Each number is 500 + 40 x the weight over its row's rms, rounded and kept within 0 to 999. Layers, rows and columns count from 0. Numbers have three digits each. The size before them is the row's rms in percent of the matrix's.

# layer 4 attention query, 256x256, rms 0.0819, rows 0-106, columns 64-127
096:478494445526536446553462463459500475456486496485508523564563536560463464462474495507483572444538475517519494456504457494461413547543544545479469540486555503508444471502449480414460454600556460
096:447562515454485521447491470559446524430515510439481488553503519520407475437496522525480495462536418520507522489483568502540463458507504483440479525481502509503493467504444530446536476457467532
092:499476535487490454468509484541424484458429516493498506524539528515461510472521448494510562455517403530481556464520610510532446510437469546464414519525455500567404439569497538478441556513534506
097:542533553442514478477496446574450466462426529446520485496518511490506489473570525515550514481451476563469525473569525492520483538438482432431541517531488468530550491533490469518530448435482449
104:440441507535518492517561532470485449562490500464460517512523543494523502482462453514524520453439450491529442470441522608518528430568522534488541462567452567545509520445464521478454575439478502
087:485518490433448539512528509547561497586474508435572504522496509574549507449504419516500520534490494532512524517524546500428474401541533457478609492456527564472517486481496525464550508494508490
103:522566512445509547503603464507521455510517500515475511444593499546493551464535540564497525449510475488487511458483471524526518525481440564372482493511513525521533485510467532577491499492532452
088:438462503536484541445485444497470500541461483531504490547528500495449424573534421420540538471490549528461457515524494471434506493514480489457491521541439467509482530512462495506585503626460446
090:508573511491514557543471481484466457479488460532441502547500497524508504451484544482521565497535603519563504489506505506451496477516444508437452555465479524472488538535463528497443546479471507
105:523509555523543548511544510515479531424497452475490535543520568514498493469546512516550516490450507503528458483477518455507504471450523436465492493487502475486545457504535520451515494500475382
093:480522476528470515495434542517497527502445529569452500515485508447503582479520538519533502513474479496454463496444484579459463450533541426520496522465515487515541535462508425522498462544495495
097:527526480508499528475539520543475477480448548597413548501584560470536443465438503553468534473526522458493512463488487447473524504476524480391487553452537475416488522446478464453559486555527493
095:530527527549488437454564420452540475525534470443433397505530433476473568514543497473482521532570531579395469520461484481493552549483557518488473466557531499455543481527532507525460538445537529
095:447508546558432577439458538467524485461489490534586508553455481486555444499585493526561501539502575437521516506506546462431509517492443521491531490487534513470503463542476588516463536458503538
102:471515529441490519490495468521434527466509422535495473480547488428525445469537527461627442526467470501488488459527437435509484524489437486459522482478513433467537493476543545508481486414469444
101:579467499480516490509561465571502476512494520525438522511514491534527486535514535474463552494520533509482459469496486473533542553541516580474440501487517499420528516524494434500482495531490501
105:538536474531538560568494554553502532534534515486604474605455522494479440530511570498570486518435466442544503535577486523479474513493523466499562498475516468525429498457517538493498453509500405
100:454482510488480436482502489517458437493465493482525555492449491574539524558509486468521485524575514513508504522483495495509495500518432561486530469577448572434471462501506523546506531494488494
104:475508496479509441461514511531465474490513487514503552573546537524530456498447630478469509504492437481499445474598559444495488523533518483464513509450440479501469514513523483518443520499567486
092:456418499523517573487484503447608513434475511418577478475455513442477558523474481524523496606437527506519475454555491522543578536484588405483495525530509540500530526509524501555521470516484425
095:501433473465555558468484439500482491514460499470564597527477435520453483561523576528532557502538545550534525475469512488490544494511491478500497542465503471453474505518495437482466556460483538
105:484494539469531541506397494514508499545447521561553449441490478495493511381513586451540540538512471488513542481583509471462510509407472534448525470545479463502522484476519540491476423439465445
095:552577506512507544496436521493490529532410510599543434501487445541524488506524543484490540479558444529498471461535485515545514510461493534536510476489557506522516439536558530443439491486484557
093:601490463545450467497498616556454474571528457466540451565512476492427552551499533537504479467428468525551503557514504503439493499535505446536510502471508467474477514486487523511528447456498491
093:572584475570465501484486409499546494527548428498534450496524498509516540536431502493489444461509526461478495524508534533468481478478591468519544483543550473543486487457492435516497492449500481
098:567594500528542531546517505538467557541423544486452475474461547510477477466518558484557502497515499475483426498492476393475492488516506524513429493511503496524510438589499503505491437390510457
102:441472493547484505546536448514471495516568490490515557538543524554456492544531568459576446592448473526539558519589496495568487460486540480478470442472519466573505499494460476495475475492527490
096:499525489539485491518475427637506553566489464570484512430558510484521534537543487527426431539523466434544528567561525504507504471506521481495480515528491495553524512550518470513425442470496497
089:553405459510501473537365482520435537466580470488511526591532432522519497487493458450529521511462534488441508503473462569502496440537527411511521519530536493542491525516554545495468523535541552
094:489447463513527458552484559444517544524469534578446495467573522508559530491518425502561555460453573468455441509480460539468570457537513475434528512509522543589544531511481521579474461500528540
110:479523529577534558423507562455434472457499489519569463518496568487452485516559503494540527500473463515531478497578518454479511471506473488479494529465447501494494539437464590464466450506519437
095:534506550468577544488457469488503524505400523546556402528545576499478500435559524509529481527534475500546464560506491589517485584475530520504543484547508451446518452482466498472441499520519522
092:469546533471506499536449487480494460513522489434496534474523519505409503514406405536474525513503460501478512505475527488464482503559541498446530502536466523441496564533534490479607534476562460
094:470483470431494473497561470508446534513486489499546531537533540475464566510520442474516542498490510478421538451498525507507503488570532506498559494531554522486506513454483416610489537526548500
092:471486508515494549442477497514544508581531481509463459571545513446498521539499506459510451529507568434530508565589488536513517546480534527471549541484539541468540486556456522479456456462468526
094:433528534477547447474499486471578508494465513444521512491469539469503470475507449543509548456496544457414512478454489581503494491462561569477559504524464562523435548501446531514464440502530493
086:580552491492511533453460446486543547537524569517518498562492518448538477463481491441566530483536576510418443436450482432486540504482497450501567536503602504438572479527489506516467506490588528
091:521486431481503477508556533533523489430482487519496481441499481511483462503471456521449507518495535540542499392547506458481446474544545433482456492468526511485532467464570465522539506472568585
091:511468490473522579545585465504511522553526430537499500502522489465471480427470556480499435567436439496519475508537517497541481521547500503495501423477464530521510541496529402522490413482491574
084:510445457584444558527476458502524571464556441478498509446457543492453477552595441489518518505512538512540447555533558411512521505561500554512500431464410461473476520502502493493435483494533573
092:462492534480534443540512479504555470550443467543487510511575520487509494534527548522476505534502492475540515465541458517494475528518520489506485501429449421521573555453443478488469483556495502
096:444498484576450525511507561514521452529420465511513463574498449474530450513459495532562512529535564448513528561472486499559596559522470503489472537474550508446453488458457514434499493413484470
092:510530492508522560535458510535482496510487573459518577584470544468488487464468572536483469486519423470555500553505476492497530524486540438526586480452451457547540489467527466448593458512483484
091:465452483488414531534493560456546535530508511453540508516537507529512429465539589569451535549583428547472507486511505524541556569579537537480421508454493391455484463484474548464475455534511536
107:438467569497505504486488493527384495515518557529461481526560498535488437479509499465519521553473545432445480477516469479477530571452471486517444461467524494476457443476531540537487526493517479
096:567522463488495483567468565565456489421457488512570465531355479506522483475497482526549401518560477518528525507581499486529499498505456477509486484450535455535513552530501454539545511505522515
091:535579436508503501521519460565493491515488530503532435425581480490471487470415540489485529530449469464490494507533489502491533545567463487504461519496540541501531554484496482451499496445542563
087:534527420562474504501509521590479547511495580530399519453535548505416454455494512595502450466504493451559454549507476530552574480488524539489434545484526542481533502554526490477436542498499484
091:505556476575483557471540408528535474403592513538453541541541534529527433507463483575469499521453448530458412485572492464456449482458521525491472480414421521473555429539454497475539576544427555
104:490498503539542542480502491480573517525465508494525406556524494436530537447527528467579430506482509502511500505503426521481561579444464484524480499438491540489517498544578494491461511510474431
098:507459548526432486519525515394484523546533546568513415450558492485509468477518424506434490474508485480592462488466513546447473551540498459462476456489450496470495533528508453508512492569455477
096:543526508546524515537482524488453489520531524433449421528480514522534482527525489488499498445512464597515512504462509456570481569484420552512493514511553495439516456501511506443506473487528443
099:537477474533550476445516558476444442470544474528459453449481443455475522528496465504500471462481498552481519531566494501436437510480569503491535480504519479526501538422443520468499530460457523
098:464506518520477559466463604533498508455514549428498512569489487556509503420515465461539560518450593484444514538462463509445443473475517483447480545501446513513467529444498566497525444564471581
097:500470487486431525501486485502509470545561557461528480476459480487545494484488479455488483501545498534514548537466470537541499441463504471541604535480514542424575468463538418506543542462443556
092:527534552504515527507447521463477502433485535502483513567525522456507513484543551534516559517483487455542454433428451481545411594494553469497454517502546501530468480452464572423434494600495475
098:475550464535517581495487558456534504534586429482528467534435465534481507489531478461464453507453481528586483495535524499437524456608494515491520469499505540580508475552552520517470480496490547
102:485491447510493538485515460558487532501482452479495556443517437468594521528526504468507461476560526519474475484517521593482501482504522515520532507482503499451575468526498494620457532422541584
104:514529446464436419487562483478518537501519429496452507471502479468486493485448459466464482495490481472417563505514590527501498471413555510486494499480501416534480522562540464507548492527517530
094:473493471517603548485420489433425444484552488524449491514551501494464525512508452495482490531518459469479556442461572473442522483508466524490486517527535454459498484494473520504478457541442558
099:539510565422462597472486591532457388461525540529604451489517541527460497535474623538484564483481464483573468488473469501509434464470529461493502538475511479538529428423490492494450469480420424
093:509532530542484509546478511490503475526479458474486526463480508446550529494465458508486469519483473510464544573517484552513456492549549493533514524506490556435432539577497462555518504513551496
087:579474492465497413503466493441454449522450471506469481492501480469515505459477494464510557520393428521467452508486500532501431484508509569520474511501487532538490438503564477446506516534507514
091:443451563480514522455513479485539448469513520503562440511563518540425514417530446439532495570510365590541474474496496402526501481510504537443511500488531494537531499468492571486508467529483476
092:429493576489554507476536455537520499467551488502488544475459495465512524527524513509556413526476500461571531459526536485477472460484506499490538484434420512446427522516455465513507472509505504
095:526500527480505567528511510522526438532501534519561490439420499451511476524486467441557400435562527512515535504506519506539474485546463511513538549505454475591474553498478473459540450412531485
101:470511510484520459522482593500496557505489558525439544531511464458494513526530448551420511499515466537524487546517471557509559492471530482456513490495489509505449507583467492486527547419449542
103:534521570517523495444509511517448467491463451471509482472463426551453555467545505469496508533446497494501514435520430533482536554436455486448486452493440432446535469411476555456531453523530450
099:494494498448493456465512501577477418435539453528475484481501538432481480546518541479555425435473504575535455436463470494459551506552496489503530541517508507457495520453530462509522474479601511
090:529500492520474491425506490489520521494479465515510461511444503491500532421513548605474452505501529578493448537529529532504483480517473465507548458519631501523603490521474559531468528444533496
099:531556546521511600503525447586434561563507442555516548529498445484435499588503512549521441495493492536539469452488450503550476594418458517484511487491558501513513528445441528462506485463486456
091:496487529487487463488377528504446483527525436546546434510451433589488461496481514562517482533502438481553538447473578511507468472524467447476503473504544468483486474464523434492525464535490562
101:447553551489566544499512483594490490559484515528553463468550509477512463523530534498442529512539466451517445522500498447511554513529429496572493504482562457448506462462439571497496442494516468
093:523564524525548536593479504467513575402477476493510488540512565485544502418557487487520428477460496475505493475524455549510502535492468491446498490486511435484505495436491553537507469411535494
092:509447495462536605516471421443497470502445506550506536474489518536497488494499451530516523514469556441500524523461556517514475495549576512514514533551522543496510515488534463494503513524524498
095:440455462466498515456511498518478504492492444503527492508498466548488547546518532580393543531530494488440486473499521386459513450432451601483445480561518502536550528491455493406517527536518467
099:632550534520487569527458514517461415544440466456546555567445513521481512506538499470588447465486471488537468469517460572517435493530587504487511486533441560529546488434518458555487517471493495
091:492522508515534566533506541538423554502579444587577499492453481509494472450483488490570532560546524598502493566473538489473484528497481516472478472532474532520494520494476590524479420449525449
087:426472532468457553497485539546534453454547611579519515509439538508547527458527558515477561514473528479450491527478506557521502495572449457401446503540494468496428536453521521414489444527544508
095:481504410457506549550411542451501503489581497509473574540438465497596480444527461522418524502496583444503495514511508484404535516552483467535483491465457457446493521532494531475430482486490534
104:521497537478462492485522537500493556492527520411498546507485497557517468521534482582511585421481478527467475463536551575533503472488454549493507484542444486558442523526485441536497449477518491
105:434522577460526508453483505561568528560460461492521487489490548533572504563534533480497569491477526497530522449466546572496463439462472500492572518534533547523442516491486452537464438476488481
113:511597532475544494436490466528443461489448426506495529588512607575462486522511523483522530457472521483523523455556505512431535452438462487434463514488480473452552470436487553510576453442416468
096:494534561497556512521458494478521562406458528523529551555472543457505481478440514522525491500385496442571551483509504514461490497398537476522528470522402554430548501528558492511519492485411423
097:494512561486514536421529428532535532520536516491463509518512547454536536560540485492453562539499460476487491547523518524489540510533530492540468508577529527405463505471462489501564500449481460
099:558495488503480490596506535561474547510407519476495456491512534497499495500467550535532485488543448483569495539475490514511526487460490481488478517461490504478495450458483463451499466513565530
098:486555464461452524528480548451553498499501518554528500552558617551487416456525470518476536549520499476393505507501387537484497532529457521458447466482489476424541533511468469442474522541560498
085:472478495489537569490497470519550548540519475496520500483519487507588549518449450496510487517506534469437475489541491573496542478446505575459588529504505524464436500507534479503517526419584519
101:480490547503557456550518487489399528479507491482601510518407568419463421528469417458577447503491464507547486484483424444488510513570493428523481517486540427441501531465508519477516467540490552
095:472468492511486476475574517511605405489514515437511472548531496555497519553535472512457457436573478510432511544445538573492410499590466531510516499497533518441513463430508496518445492510462439
094:472441497522601505454497475518475460431557461523488502541469515466445502523511521466497529530587516522471525542471448466417500514527434521535453491483442430418471517493487498578523528521523495
088:474480484541454534535463544523488532535487524473417522557552476526541530523518595536494501512543523504471507496437537473508523520531473474427523520517466575532439454479472478435580535544504587
094:483469436406472476505532542562518533471502586458481479453559552539480517496572548452519467458527523438469452479500524520521517507501544539505554515535524531491553504479488584469483440431516450
095:550515494477552523482499577537463472546516558499509507487507502546459452497514526546472534392508466381467458489553531508552497462515444540529447498464424397544461431483595485445497457500510469
102:478487498496599473531541506556533509601562484576537545503497485455562550523520504522514436596515542495518474447484439504478512507445447488450456533491489459480487517500553497460443503519494486
099:448496515485481499413502522514532529508534509439484558486526502538543518457476507499495505447500542496505473537470501502483548494502531512376443527462486455500466450551474544538476515506519484
095:539482522584480540565491392591545538465518535553487520485444549413493432439532503541528461438506438490526487474553529487536521555514465503484535483501525541505530500429478536445524576507504512
095:490505437423506550446428574514516557472478465471495520530462434563520558445556526515476463453522420506568537471499560535502551519549581550526429498512488450491540466500476498536461480550550457
091:481495536550535396543476519497575412517519527495531572510578586527469427517543453550473487468439517470536448419483569543496570468534520467529534490491507477520501510439487522520523451536461456
083:576518493507470495438539592580497466528461477560447477458423535522513466506543409498574532505489493558597542486513486434544459522496457512468493535561507476503495523519508461547468512521460484
092:528476489440492419509510509506550516575484514494520446524583515550520503529507464486466596506515490512530492537422463536555472564532566504496494563499471455503510542505527433491450477510540557
097:549481431542540458536474489554504525557413483530462470481433499451518480548524442514587448463522458513474460546526477509490495503486441463551545559464501450436466525501473509514454452386493501
104:475495562452424491541485583478485494607445486539518463493435509490533509485463481480584515470479493531457477510550495511523447573479491539497498527469547559555459507497466460570543488486522544
091:524487519444464502569590526462489521473618540481485585536451489505526552568454488554436407524467575497522573476506509549522514547524472516493532515513482537450478574466480457537525482558540418
102:477496443588449492551428519520445560557426481532508449446539509471521440405459528487514482509553506473468435516482475428451532478570478460487548529559523478505467445500530570454462421512561557
109:443472478435502496518467521460528462518506512436473526546503504557487526528485456534486541525509515499522554520431564509476495462529505475488556448556516569523459532529490463426520514533493524
097:460546575497502489549459522527459544442483539472519503648493456451497522552480511581463529447503519540510473574456464478523522499447518567486382505534463486469526557492522477460494467469453509
# layer 4 attention key, 256x256, rms 0.0791, rows 0-106, columns 64-127
094:497555576510496460513485564487500590469484483494514548583422502462482500488473475515486521449511520478520554521475469527538512487488491478527565405501438549529580417485473510529465530495453527
097:507529532472555521488476441476519535455491500523540457488491503431499502519526547535483623490417450467415546468563447515530507450523533500505495517536479467480476486564588464537518513462456511
089:481473558494463549452429473474570570480536490493564470496497560531473519518452504482525555549468572523477557461521526491476563520496492501552485489543482449458507491461506505499653486498498544
097:484498520522458580504546455481527511456480498511491493487503538518489465440436546514440520534430523555474534450453476449538506462495528467470493499564484460448477545516536532501485516483551526
099:572505625495448512522435540539498481423440550476544421520527496445464471500524440493442506565508467461478469518448539382520476530544521497514498558484542509478428514496505466545567406539438558
093:509515495598478478502475461458499461538493446463484428491473495520544472487458505531523465497515456483500500485470504463591408546495531518534460512465555459513471568494500463431550520492433491
097:427501465435549463470528510451511496531562522519572509512503527487491490571500537491479524437553496524453524556559494461496533481472518440472481446558489494473478471418480436511575474408553502
088:522512528433464476494469489436543439457539481517546465465509429548558497524534471602496533533570465428415512521540492544479451504542541491452467497563500505508441480542527534418444467541488521
091:539523533483449515454527455520576521560447544478486486500424540527490474426465487565474466476496428527513526421552467446510514487440495456469450415552442482534484494544505519514514522534546541
097:484479553491499540516451468504506466561513535477452440529490532458508488499454453535493464518502413498481533473547498479470494418480501517565488542475474486470531554496608456455535556462461465
091:523456538464529537480554503544448451521491498503484454534531534489529499453548477579474566417580461528518525535502525474445515519531507625517586517532439456477497471557461501479440533504489534
090:489581538399497523561522477509483486514477447434501527543488512548501495506549500567526511560482512466490564500524499484500557548459473513486430502589492503570537525616572469446475482459522454
094:481535460513505506479428435498530531447481493516521617499516499483562596518554497344552481446561533519589478501494482519548450453491410419544534504525470529505534473482484484492520477478496532
091:518453460424569482580529519519528421482525542496543473485541440536495464487483541444457497544517432478498453373449470608432463461530511501547485526528422430497485496550509456500494547473465480
089:475489496530471461457573500517505570455500471522614467478499506423539469547410503499485489515517454550514504562520497413504460479439536480508562507491515519514524472468580505487542547504459454
099:462552516487509436474563400443483567617529485509500445442542509441450512527481518532526518384507551474499500498529504459547567486456457514521529434567474538488508496518529478545470473488546532
105:497577540503422531529489495540517489505471500455527563536567496475515475434510450483556447508415491514456448481476472469502495522536517455477448578485410479522479563387549463435494527435452518
094:565448454486504479519445562490516509452509539434527534477480536429453484506463510467441519539507546539514481478494449507492471499468521419517477532470484499499433470504452475460487511531508495
097:427595493483493521569453529453488502567572462460487478474574447556497418544472505538579526469507559526502475460497572463492543549563525566473483421529484531440617500486431495556414454464505542
095:430488459466516458531551482534469482507407482483475535484531500443570517456468500442445425517427501474390520465553498550530421504536513566476479549513469510517512594535495508486461488539523503
095:557461472474503497491527524403548537516487471544525522505499560501584482539433482463489465422541488536437518470563489524509527550589541545517508491555500511512440421506520481485488505460479544
091:505535523525530510580518512570509535477492489537541428501451533500606520520503469566569514494464503507500442442473446400526468497482536539511453475484485473468532553465490498488526504494441428
093:528490501548501466447507525484507484490541482504517422454477516467503492537476498553535479481447567504564540493518471505477543483439476471563502517476479503501460427474458534538493533450507467
088:483495437480491474529481478461548478394443535501510536486487464567466533491593459433496523470556451517425458517446435523526425541519441484486491466487517522559519475552521455527414493564519471
094:539511500543471563528472496510462549490461539545498511501477479509479481448529565431535427527456498514502456542519467443520514451516487476469500504449441512423550550501523464434411510510535501
095:564523520491484437559477492500552499563508526501459490469537535477496473541450476491502488494492497511523502556447476460524459443562504449463526467482523465528418528420562561512491510429407498
106:486459546427440525450515483455487550469485457444491517520487512476549509485496511514507479459535431506512488498472529502579525473501573555526487504567524422508513520495499565564502471534535515
096:569456527506578531467517448437487494496536462565491552481556516518470513509492529467523524549436507535508467469459462459514484553493469488516485421511542463591520566460545529478527499524536551
092:529558531496534520511513476552515436485496506476443531482503580482474474411495505500434520567475548474519475436438463514504479509523513509490437466558472456393494471518440528573480537484571529
089:542588451431462531518570493538445514532468560470547533454472490452442542484509481532516437525463597511583504522446448451510475488456433469447445548565516503511517488496469545543521494492465447
094:488482432510503459492444598521479534414453502474572469506435495461512583527509545553504479525502517490536492420501530509504486527539451537449418515477485490491503437517511456436505570463454500
095:480528461504526539505538517541496455481475578469514481558492520479511527463511426507529540546455409446480460544418426465505489489454526472510532509535467519585502540436543460474539485490455428
098:539508434571460446530493458536512495546523496529572594484528532492477439490489568479525374481536561485484543535452469485572460517544495452514522540463556511485532459520513529537491482455451513
093:472458473521487479550530519510536502514530590456480577360549510550480492486495535573467438599521528528449445525490423529496536510516523482493484489489424531476550451476566453529437461568464485
090:490558482379504511481518506496470501507589517515512538454502508613505475506471498475495457519499466561496411529535517474540532520500584490517493493381511450578484586529558519486493480492522490
090:495484521495459498519480461468503510484443526485487476544482490545546504473480527520558569493568514486518516465439477578451485512471520373558487516508472518503473477499537505463512442543474495
086:541606541482467485583536459451486471464419465490505512452454482556457495498512517626521497481544468504524543435515526500497409411460542494460452469524507517519498468568480466538461488496413478
089:473525479508459420532494489511500465518532496482516583496552518522472543441479489427470385495530511495500522597463526528484416477558426464517485493447554544480491490530566514540531505492573547
099:428512415441475443527477557513485459501466495489513481515465439514454418512468517537489506455599434523457546480471471510536543518590421499566538386548452466500439476519498516532486532454451597
082:617521466479504522521439538525553550490479512512550458514534502547546498544506511441480543467417441510507452456461522562471460447489461521517507493518512481476470491475480531435515469530547464
085:456453502497488575497540524531517554492540521531541531456471491531541521503535533449531489446523500494471484461468519487442561505490513563488533565522499555544496510539500514557434509520503515
097:495496407498498415477502516440384541452475511467446470538460496523511498482493536451470515463540452504514457500623453465511554504482547516437479539422429480523556510506519499390464510466517491
093:482571480536518530457526468453515502571486438452511453529515536550509465480451444449551501468415523489527519504443493460498474491528476593562475558415488487474533603433457460525452538466485517
094:459467454483562500522511499471458425502520447490590467591509476456555526490577491433499545512536439454449486437494550559462550505439525539506480491542536468499581554481466454521460539540469530
097:462533533524432470484489518475509519529558488519449462510509530477542436461472454511451565459606468506458436529459475512433448470477460494400520489540578507477527584442457500491470522441477465
091:524474447513533509521508582497537484526571467510478585518510504461484590487437523517547510505449566529496463471493442503464480579516539523487502447489522358554488449550549529431496530476564553
088:516553491552463455465452500534497544546476434476501445492509560496461481571494534557476457517497525553515510420489465559484487482504430501527528527431464512504517499551487524560477507437504515
091:615529451540561491518424484466523521527487482578512481483469540433519532465452556456500507527475512530548553497478517497491473477492374544432439537447553465516481519395504543526475510501535578
086:525522579496536516516538571464547523514536438474531476566543446534533530511460574394498537537525458502523510487536560523553517465492470481461503478514543511421357545532511494565499540470468543
094:514539463491510464483451553606510536495575479503470462465482484536480530544427514490505449524504552517520451492515509464516530480548447592542502485501477467509490569456482505521480518454507506
095:470518440496540519443460584539544509524493468461481490515488454475494439522586439507497477542529446516521532465476501522474491516445421467501490521527549457493516477492568587431549541479457490
093:504519407518514454560459477474515520471474504504545507533551531462402548546458437523484457517483564438479437434466517521477447467484441469520477460525520439496516525448514550469495575461440488
088:494431493520456491554479509468437553543500397503551499526482523491493566561512493441470430561529526536488477539489491514495473562550431508594430513460531428451458466564535510535436461520476496
098:519485452446536557509493503506504510501585502528487492481565493448541516445554454493542523523530434493510451454453498522559514536485529551495407520515483554443411469468482398514499481540509442
093:543450441470471554422446476572431497461415478432516485568539518491467411546460488497522520512517525477561500443525541537463509516529568436549463507525469496472541489476474623498503570508450543
092:491460498502485523524488561495558503571465542484555539551506465535502432482548470524504477478515536503559528521491480505530489551433497509513525536521446531464551549451525450499511543410443518
094:464477497560521401496505540511473493547454576527537480443552443507502462521500610522494474522527443503550517553455555452560485519538407559547520549484469484500460463454432518518469499525456483
094:522423479486469429454513479525517522539501498506580492438511489375510491489476597510428505553447491561476527560487570529486516518559462514498480469484502532497464404544496571523551492481587549
100:432495505538531441466539511490488515534507454478542551514524456542434472520509507524504582504525521478489487548462469488572568486557496478562469451472494562486506476531433505578428522599529518
093:488438541496457519478489531521525504538468506478475511505465514482516587473547517482454511506465507470542540429508480590571527478528507569514490510481494506420490509517516536491520600522587472
095:430466565575484511560536548516449504456441584494453476481498527496491497538485539516528470498435511522540505532505494448446495589446491531461541578491537511470488448469505479462510491487495468
084:568485482508507442534436468457574447477432470463468485521509530573421536464530530468516492545538541491489529550479522522503479547453492469455514485528472391546430490476485526436445558541476552
083:487523488476485551461430485467500445491442505541470461523436532503439519451478507492480579511557537496498498450542545514512560492557474447528541468561526463460499488513506596609496517522470509
096:463485471555469541501435559518445496424508563503553531477513570525487493565577546532508533409543525488479484440486473537547510520530520529506533481591481506448466458579471470528491465460478522
093:491509532481462469542497488466501569525499506579429521492487521513562504457485521443550439488504471537498452480463387497502458564529493493567523495478453542575563422499517440501495462485484492
093:600529548546500475483524515543467512495479495531470445495463610501443533528466549519512516511475523536495450540481434493525462598455545506543406542459470521568500532503515539466529537509453404
093:484526468473498458458546473410490522536485474455457458478525474489516456514468509500470526514555504525486583437482452494470540485543494456470524532433463499427557485485406517499458512460524520
106:491435513522543491508483468477551513516431466551538583480505458457475535528520460499477512485500512512489461537428493480540440460495466428424558483544571585487496563493511509458481491462465487
097:501534472594462525534419477510474424461446459493554499569456454495529572469545486537425522516535532506473449550532464563487499499447445533436489453420517465511546465481606518534505533515456523
089:552498430469490503493559487510485518514496614505524463434500538505480513492515510505470465480546380504442557508456508528567439456534506483515508558467482410494528549509540482554460462543480448
093:545449540473474487504569384456531524476461509531467493458461492511495469537475558555493473468542485568539532428570465552388479439511449545538497467485515521494505547533543443526523546413529501
088:557511536504464603503534575443535502442517475589483566495508575471506441456512500407525471452471504488578555483432465444506472536518535571616447535477474463528505607476461476497448523514541450
095:484494491547558491520528490421522521467502572503503482514527536539439516496539459545463540467510488552464507547452487480443491568456506460404501565527448562543466503519481497450486555487561460
095:448535499467456533442505594524486512462421560524566448474491484422518455452474534536427467522466448505511468553531560492543491427488486434459505415487493463437534503501584570517536502470425463
092:509479560446503532511516484469525456510489525385561456563500462488504541476435469559503526542369531543489450471493502467475492560555525509473556491451472451546485548504485515436466496490384511
093:541454487507457507560510464505517455506596513518472546531509497468495523514576524464483511486504474595426528440464511528484517482497503460422550462465595488472471570466498496507590471486516543
100:476436482471552542540560532515520510498457489516448455509551564518468469495464577490535448460488505509520419584518450477503458493521549497553501514436510453484482467498523528403492465439503470
090:514535539519490495494502411372539497505464504494500492459534502553514370526508510510524474544522509483520506387477500601489470480448464448464493504456466476488489502551540563540542538456535440
090:497503498499523431525489531520501425559523529463455533491497491482444500507564495460494539491472453504542595529476471494471522546439460509496519492517552526552472532496507514462561481500430445
094:467482507489472469503521520523532450595562428522546490488585455505505496477542489413439420559532426539542502545521511534464535479517496484495465514527549518520507524480509505512554500536511427
098:512495490462533511427470478506487420542518532483472434491456559434521474517487525464510507477479548549455521453452502512468476491464493447537456452488516525448480610406528427441523554530477447
095:557442504441487518481514434490544433538521628530522480478446547451425483507512463516543503471455456484480450435455501543485511528537546444463479571562513450466528530485511480461515517508426491
105:472491500437487537507522517458545547468415528518565512527493445537504532474506558530517512466516413454454520501525516451466556445465515522397488516472469525458544470524539409456491520460566476
093:467435519515477533402527482540543481496491442461561522509475525494450468538467459522510461585522460524522531573471557479517526473553510469479562579456519547424432519445471469498596524419489449
100:440462573454615519462567559564449479512507505481490511596544439532473513430535537546461504504468436524523482537557498518470490501496516473410491447568509440474482444489549510460546517509482518
098:554536474532497485540466505429445542480494527457427468475456529457507497540465452486533427497464520472491565487451475458511429448496575552502559455448505526526504511488517493414514462409491445
097:544500416492471517475484560583493442452557498467514519516528440487431478500492476519543464477518458514563514522458502445509527452410469475463524554467515555562558537492513479579535493479406529
082:528497523453429494534588449486553412483436570477468486465516537467555566444494510508550527573449503602447537482509590463474446518540520456479485437491478444505521481576459454449496442498422554
092:499474567505527501572463518489484578560549424472507507550551527466466521475499485490514460496529559523522446636477532499520400503481448549476536465492512525523568424552492572520499507505497547
093:487538502443496522478479543500481557474541473505440465478545543558446534494538509502500508504482454503506416551522536510503492605499512477496573492614470448400526452523496516486480518500529532
087:538525566534546462561513548552492538546483545531536555493537449550478581489499545526473436508559489497542415563511494501529504511468485469367501454557543541555505486527539453452483522542574545
088:483531487420487513527512429485516419433499460480540520505489524458517499454489473483465560507481472417461492509527570552510517460500488496469439475479481431506438538564508547487451464558513496
099:492502476485506430547522465539492474524469547422504484514499529443461483454497468462514519554453461560508519510538504451477478481521484468511494489454525474466489469455536476492604509515505546
090:489575548491544470520547518513528513467547493579530424556510495510461457490448564504461555418552527523446467519469540511399459519444558521509446494558518498466499482502465484473507499464527463
099:537500427511531541544585443578454464478554493470474537468546486484492484469498502436503426572511561489518476548522573487516516524544422515520557483510542558513429481483536494454508449463619531
096:441511436524545532550476527448503498455485501508480548593463457505579551547568522461521515536559452540503522467506579500544459508473516463510531505510531484402531480540526467484496497436489517
098:601510540521417468514484526505450476468442530481563470535516491495502525570436516513537558521422466540524542574422458544472541489518522518482434471470494473500515508513536514486506500490473470
099:493445508524573496522531492457529480465521485478432458503524545567489530496518474462504530552522485495473550481494500532496516483499515467558536461509502462394480540495446437421463523520489464
097:461538540479444531520452509513480502495482525529446512510554462504585504419507457447545495459503493412509492505476495374508523515558571514483440484484535492534572553508494459447519473521473489
086:450432562458557521484495505548490492430497521429546496465493470517552541548442526545499528465519501467557511488522565465462467508557504508527534454524469476518602460446501530479516503565559462
091:484538495492490564498505501544465515532511486444457526490511494505519470497522474507522422458491523427499457506477489490508503496531461538495603496492512552491588550419516467561483554426449542
096:571513478459536491505512463477406546467435547477502421502488519538510498485460535562431491427441509546562481507505497499472489490543515431495530376524498474548508524485587496459473509513418482
096:546495450480492493512561504526512489546597536514529442482461532506467547487599489489499500486547532523468443502492403547448487466523516489506544495476474498572514491498479502540409477500453476
087:412442549545505480457522482494508542582553477433450547537470506441498468503478513493500480473572497525533502508523536503540556550563447472463528522504510541492548506547491455451511499526462542
108:587525492515458463581543465493508514493469488478494508526492521586488446491564494521540533487526468492472477552588549579506445485527514485477404440521488455525536450571516556493450491586481533
102:544494545512490521510503535514481468492566446466477503516487492482514448447464471449525439476540391608495539404508413543552525497506479476531483557539504541518538546467453515546482530543413476
102:497477523486463473524580458516527503487484504469517522516498516519487496498541431477551507487406543564507490480486455509449571436424465499499558517507460537536545506468503482463468509521519462